From a checkpoint of a small transformer trained on Wikipedia.
Size: width 64, MLP 192 SwiGLU.
Each number is 128 + 24 x the weight over its row's rms, rounded and kept within 0 to 255. Layers, rows and columns count from 0. Numbers have three digits each. The size before them is the row's rms in percent of the matrix's.

# layer 7 MLP gate, 192x64, rms 0.0975, rows 146-160, columns 0-63
111:133104137153124148160128162113119126150164129088149118066096138141081075126128160108139110118129153162130118104120135129108152145131110111153100136125149135147158143162096152132067142106113091
096:125144128150145115122104115169147153113153155120142124101154140104106147123122146121141127131124131105099110155170110217129147109134108109152106158086136112119137111112146155095080149145165090
133:090104137105108162127129156120099119122118130103156125108159164087077140129116118104160123125151127185145134087153155181117112156109104148145137129121113137099139103126147169093145129143147092
096:094127090147123164128113104158157100106182141126139120147135070133124124133104146111079108122121106163142126133117176135143115163093121131111132105181129143095163155126132109126123153089130098
100:118112114155154112153114099137135119104156131082143107100120157104065143124161147097134100118097117148144174138128100155168128112139084123150123169118105134146126098146106122187139135118131101
108:141111096091143146133120122140141153087117107125057166146110155123134110117091148155115169104116156118116149106140117088144102111125115120098100110147164178154133108152137152136146132166117157
091:103107124116128129130137156127080104146129142117117122114144095147122122181176159128111123129135154159107128075099100094160101096129144167108130114115160150147126117128087125094145126150184161
097:130120124146131138144160163148092069121130158143119116114116068120084082117159166119111141109114182121130153134135101157122125156132140123122109178119166106098107150146125137102105110145110126
083:110178102124146103138112094152148125069162126102120102106122116165176125126135163124108125095140130123092117095156097135124142108129124096123155139118161134111206145141130154126120108108128120
097:095153136122137117111110161113098146129203121140133155125080109111140151117126144098140103142140172113177134135150095112096086122146132148115120160125089125098130116158096148105144118142168146
082:144101129135174111094092131136166128138095115141145142154148174154127094116147129104159128166143111118111103140090107100159175106111119140084126093152110096135170093115145119139148136107157126
084:121108161143168141136088113126164095142116152140123150095129105120133083127095159118102123127126113160135108154119126131174144152111145085133109195155126104094148093145100112143117156109110099
126:122119132102156129196148136139136115090106156144112102142113105123108098085133115141172147092126108169136135113131105143118145134151089149104096098127176132174128107169121176127123110132128128
120:147107136122112135148100133104130108124110173154105146157127144105069093101143119155127163143097132149085129111107121137140115139133084126096126138159106091109153153193126162126124097128157155
107:141150122117103099115127163110163168111158095119097152092112116135143162144085130168116140078091141114138174178139133138132109135114153131150115141105122161131098129123132117112139169176142105
# layer 7 MLP up, 192x64, rms 0.0852, rows 146-159, columns 0-63
102:126164153109162102124124118152096135111114167110118119137134121120159115131161134118087135103127161129094160174139181126106099112146115188103131118105102154171108108143127123091122091110153112
085:121123139099139147125134127102124104126129094115115165172097108107178110126122092112121123142155106110158171117115094101125109097148144120087118091161136124112197135166115132165149142159109131
121:107094137096133150146112178133096124162150173107116072172157134126103128140136115122108106128145123107179127133131118139119152189112122099175145125088110126113106141105129115125141159153111117
105:142145101119109133118141123132099111184150149160114116140120147143113146094089129128146140168110122137162095133112149088149123113112135132062122093184124143118093159079117094137136121136139156
090:088133094091129162118156108151155115107134162121128145110154150110152117104101129139128174125157155100107137117126190099087147137166160152086144103121164135136139112123126144108098130121090149
109:105137128145113153140135129147090122188179169147137124093159103113063111139137161108119109133140128163125132110163181133122147151127129126109121106077119123105145115147123123125112120076116126
099:135133138185130150106146105126102166109107149159137142110111154146140121092141120124097116175128132097150128157105165178102117140117106116085107135138102140115091139145137125119106073124098176
096:106132130158131158119151132091122093174143133160125129147069178128099090120160134113134123145118126111139099141088116100155152129134090148107141159126117126172080160124111128101149153134111157
100:104097107131159131133120127124143104130101148083193165135121096082114113158147104115104110142130169167156156143139153177132126148117138170138113121122114100128115108149140122132154185133136108
099:114109136116124116108169137141089173128182126096157110115117120112105120144167150104148116103132142116155145087133135140084114072154095175130159148120092126153150153128156130122138147102151140
105:095131146118110098129109147121151125110105169120116167136130106146165099177125118103149109124124121131042125165110125150106083163097158103159106121135152111150149128147145132139103151147130124
085:162113157137105148121107133127116140156068136146136183130120115133166083131088157154133150158120108132148111153102090117126145159130166093118100157144112146099099113118091130148151144147119166
127:111143155170103127101126155139154136126144149113150136118129152134106152123081139081089114156109154083074139158143159073158129151112132099130121176094108105118132163121122120145109136123129117
098:098134131120181117116150122173128121109123164097144123103117082159125141133089143136102118082144144112132141134144148127110086103114109158148137173144134177154145099097102142165131111098117093
# layer 7 MLP down (transposed), 192x64, rms 0.0825, rows 146-159, columns 0-63
104:131123092147154117149149135124096091126161115131185105104155152155111126120135137110101106079139152103103120149113127129141092098150113101137134168128156137155091120142109160132169146102082164
091:097122109152144120120083151134088141086077105113177171163152144127167134140106144132145171117116122105137158114125143116145137111137107080112139143119160106134155150136132143121095116150146078
122:098132177080146110136106148160094145104124127131159139164140148126106171145108124138152110148092104150101157141111155126104124124095139137134145142096129134076116119088157134161150069132140120
113:133135144142125138141127180113106165156075131133116108107137174119084127123128115155166130125114148094113129121129109150102150116152135132133099132077099125156080107133087171138114124179114154
092:107134114087156174131198111142122120079143071114141098132170130121129171106121103109149089109136127125096159124131166129138143138121114129113097142126156127135153138113133160102103161129102136
099:141130151115178122166104108138129118103142109182119144155106110100145125114161158135117107114097135139065076108110143098122105108153123097118157167142138151149115112139111118149113147139124182
094:102140143138116136132106120104158147128122130104138123167138117161128155093061109130144108130077078156122110143149122136120146130149147078116175160145118098138144110132152149149133130110109065
096:096153128124143171123113069123115103147111102141127131128122179138159172139127114139122117134101098082128088123120140107108175094114132116137144110134124129124121180123153106120143143108192161
103:124191104103141078157137099156108143101151136096175147082139084128168106130173129131095131106134114139125140130133155125122131137136109098133120143157153110109159110115136116102153124102153087
098:099140144143103114097102099099122120113092171141136170145132158130147135158135159155133109127159131099124145139123170145116117132099089106154103169132101107154115115145088089111152073147145150
101:057158120111145129131146130112136107095116167125165119161134170092095163093152120113111158154091081133111132089105136154145120117096156125118120115129134143155125112126146132162176123112127129
089:157109130107105092142134133062114145114097113100126157126136132159135152099153097144148150145149151119126139151079134135123110112168152148098080100129141158149099134107106098099133146152168158
123:137123129178124133128127149158130104109101097112148129116164149158093151133121091116138150119137076134086118152135127083175120141163135101096148149079115137097155123126120129185098134142115128
097:128107145104134135109095129102122156111138157169091142116089137111145085096152103125082153123129164142109100098155151114127141177130116174098104140134138121130148127187169137148111132132115153